{"n_layer": 14, "vocab_size": 8192, "norm_place": "pre", "parallel_block": false, "init_std_o": 0.00835, "warmup_steps": 200, "schedule": "wsd", "decay_shape": "linear", "final_lr_fraction": 0.05, "train_tokens": 188400000}
Each number is 50 + 12 x the weight over its row's rms, rounded and kept within 0 to 99. Layers, rows and columns count from 0. The size before them is the row's rms in percent of the matrix's.

# layer 7 attention query, 128x128, rms 0.316, rows 13-25, columns 0-127
067:39 71 39 62 65 31 40 46 32 53 49 67 23 49 65 55 54 62 70 58 44 30 61 58 70 72 43 56 71 39 44 51 39 43 53 39 63 48 45 58 55 49 61 55 55 56 46 48 46 53 79 38 55 34 44 43 41 57 63 29 48 57 22 48 48 45 39 69 50 40 39 50 35 22 45 59 50 39 39 65 59 55 59 52 53 49 48 52 57 78 48 23 66 47 37 47 66 43 55 76 50 51 43 54 37 67 54 37 57 44 33 65 41 54 39 58 63 20 60 53 53 44 37 61 50 55 42 56
066:56 63 30 37 54 71 44 45 53 25 47 39 17 62 33 54 67 58 40 70 75 37 49 37 36 41 63 67 64 41 36 44 52 35 57 39 63 65 46 54 52 37 56 61 56 51 39 29 65 48 61 47 50 53 59 56 58 61 44 48 36 51 49 46 71 56 40 68 51 64 60 48 60 39 36 50 32 62 61 45 27 44 35 42 59 38 55 43 63 45 60 31 63 44 49 52 42 55 68 57 73 52 55 44 59 40 33 31 40 52 48 42 52 47 73 40 60 71 45 42 57 27 67 57 28 54 62 56
068:60 68 32 46 37 44 86 40 32 61 33 58 38 72 62 54 41 30 59 55 59 56 52 34 78 36 56 55 49 54 75 55 57 56 50 52 44 39 50 57 54 50 64 52 46 57 55 52 63 49 44 45 66 58 29 41 59 42 41 50 51 16 43 50 46 49 36 64 44 61 65 59 40 46 68 58 46 45 56 46 54 63 47 55 50 70 63 37 53 63 64 41 48 22 38 60 48 70 60 59 40 63 51 35 34 62 60 48 45 45 56 40 58 36 70 48 45 27 52 60 51 38 45 34 43 29 30 28
068:58 70 49 66 32 43 31 45 50 58 45 32 46 31 56 36 46 63 64 70 50 53 44 51 71 32 40 54 37 37 43 45 59 36 58 38 55 35 48 48 71 60 41 63 70 28 57 50 49 46 44 55 52 60 51 69 75 44 58 54 53 35 54 34 53 40 54 53 64 34 25 52 56 59 37 34 61 30 49 49 60 70 54 44 59 47 49 33 49 42 35 38 43 86 52 30 60 47 49 46 64 57 35 61 41 52 52 61 51 34 55 41 51 33 68 74 23 51 60 41 58 43 59 64 48 68 59 54
077:43 60 36 49 39 57 46 46 53 74 50 34 56 60 43 76 63 38 63 62 54 30 45 40 36 38 31 51 32 45 52 37 45 67 79 59 36 45 47 60 58 36 37 63 66 48 41 47 57 51 25 54 27 74 48 52 56 61 65 63 59 49 50 45 68 68 54 23 48 58 64 37 49 41 45 63 69 64 51 52 55 39 53 40 82 59 28 52 55 54 34 47 60 50 45 52 26 32 51 58 40 45 49 46 41 56 37 74 39 58 44 36 32 47 45 69 62 57 42 50 43 49 54 36 56 52 60 39
069:44 50 35 63 61 68 43 70 40 44 69 63 56 69 62 57 47 57 48 68 55 54 43 69 35 48 45 38 43 54 58 47 54 61 66 55 37 66 59 39 57 79 46 35 56 35 40 64 66 44 28 51 44 56 46 56 56 53 59 72 38 58 39 68 47 61 44 59 40 48 31 43 51 33 59 59 26 58 41 35 55 49 58 36 38 55 34 60 76 53 48 32 62 63 54 47 36 67 55 51 38 42 53 70 51 29 32 58 32 56 63 50 36 51 28 37 53 60 26 42 45 53 60 37 33 40 31 45
074:48 57 52 46 56 63 38 67 36 51 73 83 39 72 31 64 58 66 57 47 40 54 36 35 65 57 45 41 47 59 51 42 36 56 54 29 57 50 56 35 63 31 40 49 48 43 47 51 50 43 42 40 40 43 60 47 36 26 33 48 61 49 61 54 52 58 58 89 69 56 55 45 39 41 37 52 40 39 49 26 46 51 47 57 42 54 43 31 56 31 55 65 44 65 62 23 47 68 40 58 48 35 52 71 58 33 45 58 63 47 43 51 52 51 41 60 61 63 82 32 37 65 50 54 56 50 60 46
072:47 70 55 45 27 34 57 51 24 55 65 57 53 54 50 60 67 66 65 45 63 27 34 54 70 54 44 32 64 63 44 34 27 41 57 40 49 44 51 62 43 45 44 14 66 49 38 51 61 28 34 50 39 46 48 54 67 60 60 65 53 55 57 37 52 47 64 34 75 64 58 52 33 56 36 54 68 60 48 41 69 67 51 61 56 60 53 48 37 39 32 40 59 61 62 41 56 42 51 46 41 72 52 51 64 48 43 58 39 35 58 56 32 35 48 54 43 68 49 24 48 43 59 55 32 60 56 57
074:50 56 25 59 71 75 40 52 57 54 66 54 51 19 56 59 60 57 49 66 56 35 42 66 49 48 50 60 38 58 49 39 49 57 76 43 47 34 59 44 69 44 55 45 63 33 41 70 50 57 39 53 55 85 29 46 39 50 55 61 38 79 56 37 55 43 61 45 55 57 59 46 35 65 56 57 37 47 47 51 40 40 49 52 59 61 23 58 45 35 44 45 38 52 62 54 51 25 66 63 47 74 50 64 39 45 45 56 51 47 42 42 49 29 53 51 44 55 30 53 61 41 32 47 30 27 47 30
073:57 28 50 57 59 45 63 48 58 59 51 46 38 64 40 42 44 31 35 54 38 55 60 80 54 42 21 55 53 48 51 71 31 58 44 54 29 49 78 37 47 56 51 53 55 57 46 24 23 46 60 56 50 60 45 55 70 47 53 52 67 58 70 47 53 60 46 61 43 41 66 45 37 36 54 79 48 48 55 46 49 52 32 48 35 58 22 43 64 51 61 42 58 53 44 38 35 48 49 44 63 58 54 67 60 34 64 61 41 38 46 62 68 72 46 50 38 52 48 43 23 78 42 44 44 62 49 49
075:44 48 67 27 42 63 53 41 73 62 62 54 54 51 49 25 58 49 57 54 61 56 55 51 49 69 66 51 69 44 40 36 61 42 49 52 38 47 34 35 74 72 38 53 66 51 42 30 62 47 63 45 47 51 59 42 51 56 68 73 42 56 48 72 46 50 48 50 55 43 62 37 54 73 54 68 37 31 53 55 40 44 49 44 55 37 70 40 61 48 55 45 64 63 66 37 33 49 44 15 31 33 40 42 71 47 48 46 66 72 28 45 45 39 44 58 40 24 48 46 34 56 40 58 49 59 48 50
072:22 62 72 39 51 57 52 43 44 60 40 64 51 44 53 65 56 41 62 48 51 68 44 68 67 42 48 67 66 54 55 59 51 26 38 52 54 42 63 70 45 46 53 55 46 45 62 45 50 52 75 64 58 08 45 30 38 39 57 40 65 27 43 19 44 48 55 45 68 46 57 70 45 34 59 51 61 38 51 47 49 46 49 41 52 44 57 38 79 58 52 46 57 48 38 60 59 34 49 61 64 25 59 29 42 56 50 45 43 44 50 52 34 44 55 44 64 27 46 68 56 57 38 51 46 48 46 32
065:52 43 35 47 57 57 69 32 49 44 49 60 68 43 46 55 56 32 60 39 63 43 32 30 68 48 56 39 65 53 49 68 48 53 41 49 40 74 56 54 56 75 63 66 47 49 53 36 44 48 70 54 28 44 41 37 51 78 60 58 35 38 55 36 38 63 66 57 31 45 64 53 32 48 68 68 53 19 51 61 34 69 60 39 57 51 40 62 59 48 44 31 33 61 61 61 54 35 56 50 46 48 55 43 39 39 53 62 48 59 22 43 48 65 46 50 67 44 34 64 25 40 54 51 51 38 42 44
# layer 7 attention key, 128x128, rms 0.28, rows 13-25, columns 0-127
071:51 48 32 60 59 49 52 49 55 32 41 48 47 54 56 31 34 45 49 58 53 25 42 65 51 53 62 53 61 49 54 53 65 40 32 43 66 29 36 72 61 66 64 35 47 36 65 54 75 49 57 65 33 43 64 53 47 72 38 41 28 70 54 46 53 39 62 63 44 44 60 38 69 25 62 45 52 57 57 51 61 32 52 56 55 67 52 38 37 59 47 40 56 52 52 57 54 42 45 40 48 21 57 30 53 51 48 23 27 55 71 35 60 65 58 54 75 39 57 51 49 50 55 56 37 37 73 60
067:41 69 34 32 53 50 40 46 57 38 68 52 60 55 50 36 43 60 43 61 57 35 48 61 44 66 59 58 44 47 56 57 34 36 12 62 48 45 52 68 48 62 60 27 30 52 36 51 41 60 60 60 66 31 58 78 45 40 60 69 45 72 42 55 60 60 39 61 54 63 56 44 47 65 49 39 51 27 41 33 56 50 50 44 38 29 56 55 79 53 55 66 30 52 61 45 59 59 61 45 60 25 53 61 40 58 52 57 48 41 62 51 66 37 37 50 35 50 51 41 54 35 58 48 42 46 17 55
069:52 46 46 33 44 64 42 56 66 54 42 52 54 47 37 45 38 50 45 42 40 49 60 40 58 58 19 59 49 51 59 42 54 48 47 78 60 64 33 41 59 57 65 17 41 27 44 62 50 69 45 44 37 56 40 46 17 47 57 55 51 44 36 31 60 37 67 57 68 26 43 56 42 60 52 38 79 61 40 35 45 49 61 65 55 66 63 47 50 42 54 55 43 62 42 60 37 18 41 26 48 47 51 60 45 57 49 55 46 63 61 53 60 47 54 56 41 64 49 76 57 63 51 62 68 67 57 60
077:43 39 46 60 38 48 46 69 47 57 62 29 28 67 54 70 56 46 71 44 48 60 51 66 56 46 38 34 46 31 58 55 39 53 37 41 47 58 48 33 47 54 56 55 41 52 66 56 30 46 37 65 49 65 46 64 59 64 48 36 40 47 56 23 84 31 64 52 34 53 46 58 62 44 48 51 59 62 35 30 51 36 42 34 62 52 52 56 51 60 64 53 49 34 45 66 62 51 51 32 53 36 31 55 59 73 45 71 53 28 57 33 40 31 41 63 57 62 36 50 59 63 62 43 43 48 71 72
081:41 65 46 51 42 44 41 38 42 47 45 54 65 58 50 66 32 47 50 55 72 47 52 57 51 42 49 55 45 35 44 59 54 58 77 31 60 73 59 54 62 59 16 69 31 49 50 39 51 59 42 68 38 56 52 69 53 49 67 35 33 47 52 59 39 62 55 67 35 71 49 45 72 63 38 30 55 37 41 41 52 58 47 36 62 39 48 54 32 56 43 47 48 44 64 30 67 51 27 41 36 59 55 75 43 48 41 44 66 42 46 70 32 74 43 36 41 52 36 30 55 42 42 35 40 65 59 59
078:25 61 42 53 32 31 46 52 37 60 37 46 58 62 54 63 50 58 47 54 51 71 34 58 49 48 65 58 39 33 72 36 46 39 34 51 84 61 64 54 48 60 45 84 64 54 18 50 45 51 60 63 36 24 49 44 60 55 50 34 48 47 32 64 39 61 50 56 35 44 41 52 43 57 51 56 41 49 49 55 22 62 49 45 44 61 81 36 52 48 43 46 24 58 69 57 57 53 51 46 60 52 59 44 47 41 48 56 65 51 66 46 47 55 51 16 44 61 55 46 72 43 42 45 42 46 48 54
072:35 68 40 35 40 57 32 42 47 68 57 25 66 73 51 61 49 40 62 64 56 71 57 44 61 42 63 38 52 57 46 38 51 49 68 49 39 54 64 49 53 38 71 41 35 35 74 67 51 54 45 59 37 39 27 38 73 65 44 49 47 33 41 52 55 35 51 48 56 42 51 30 42 43 48 32 39 59 54 63 48 65 41 58 55 39 53 25 64 56 43 50 53 57 54 45 61 78 72 54 68 45 38 70 63 34 42 40 65 61 48 44 40 38 32 42 55 72 42 40 42 44 57 42 48 38 70 51
070:28 59 59 63 39 39 52 35 45 67 41 47 26 39 50 57 68 58 64 56 71 76 57 67 29 42 46 58 49 53 54 52 33 32 40 42 48 76 61 68 46 39 51 43 53 61 36 67 68 62 51 51 48 43 26 51 44 40 40 53 60 40 58 57 61 53 63 70 39 69 46 36 42 53 36 57 69 51 41 56 50 57 51 48 54 49 44 42 60 48 44 27 36 58 49 34 53 47 58 68 55 46 29 41 67 58 22 60 44 38 42 47 47 52 40 36 75 30 45 32 40 39 44 58 46 54 46 78
082:43 43 41 65 50 27 63 23 54 32 28 60 39 42 58 25 50 59 54 45 65 51 69 69 57 37 56 68 37 50 49 40 70 33 62 41 71 66 55 46 58 50 31 51 51 52 39 45 46 50 48 51 64 36 43 57 42 52 67 51 35 53 51 52 73 46 62 52 48 68 58 38 59 56 20 51 62 43 49 33 68 62 36 57 26 69 44 60 52 61 50 61 25 37 72 49 49 68 49 37 49 52 29 64 35 59 53 49 44 52 44 62 61 45 54 53 27 47 42 28 44 63 46 39 59 62 50 54
076:47 64 69 37 62 44 51 47 61 48 51 39 60 61 49 53 53 53 43 39 27 51 49 58 66 53 64 49 48 53 40 32 39 26 47 54 43 40 31 45 42 39 48 60 41 34 41 52 61 50 61 13 54 65 52 31 37 53 53 47 63 21 53 33 55 64 71 40 59 50 47 42 49 41 55 64 61 70 55 59 46 54 47 47 55 58 51 41 53 56 35 62 32 76 46 55 60 69 53 53 38 58 58 75 27 59 54 65 37 47 71 48 59 39 43 62 35 58 57 31 31 63 20 42 72 54 54 58
068:40 48 36 41 63 60 62 36 52 45 44 39 51 59 52 50 54 41 46 45 48 55 39 43 61 61 39 43 30 61 28 54 83 71 43 43 57 48 47 58 43 53 59 53 41 30 52 56 47 56 54 20 66 58 67 37 45 50 22 45 61 56 48 53 62 47 29 69 31 48 51 68 59 82 38 71 60 44 34 37 68 53 75 61 49 40 55 46 63 51 55 69 41 47 63 31 44 65 54 49 33 61 41 64 51 43 59 23 55 43 50 32 65 47 36 48 62 58 62 42 57 31 38 44 34 49 53 46
074:60 40 40 50 56 55 68 55 41 51 31 52 45 74 39 53 14 58 58 30 44 49 40 41 60 50 36 53 57 42 28 52 69 54 58 73 26 46 40 64 52 55 53 28 56 66 56 45 64 62 55 64 25 52 68 40 48 52 53 50 54 55 64 27 49 25 43 54 67 62 53 45 38 37 52 43 57 56 51 34 26 43 60 36 66 47 40 47 54 33 65 55 61 55 49 63 45 37 29 47 45 31 40 54 43 76 53 40 37 55 45 58 65 55 47 75 33 59 67 62 41 52 46 61 43 59 47 56
068:65 80 54 66 52 59 36 28 50 45 38 46 50 57 47 65 41 58 71 39 57 52 44 58 57 37 55 39 25 62 24 39 78 58 50 48 53 31 26 40 54 39 49 35 58 53 41 38 47 50 52 41 42 40 35 56 69 60 44 49 34 44 44 49 55 57 63 73 46 51 32 51 59 35 60 24 43 66 38 53 51 42 61 33 73 52 69 53 54 36 54 43 53 61 36 33 48 65 41 36 55 60 73 57 61 47 20 53 37 48 42 56 44 56 51 47 71 67 62 56 61 50 56 63 57 38 57 47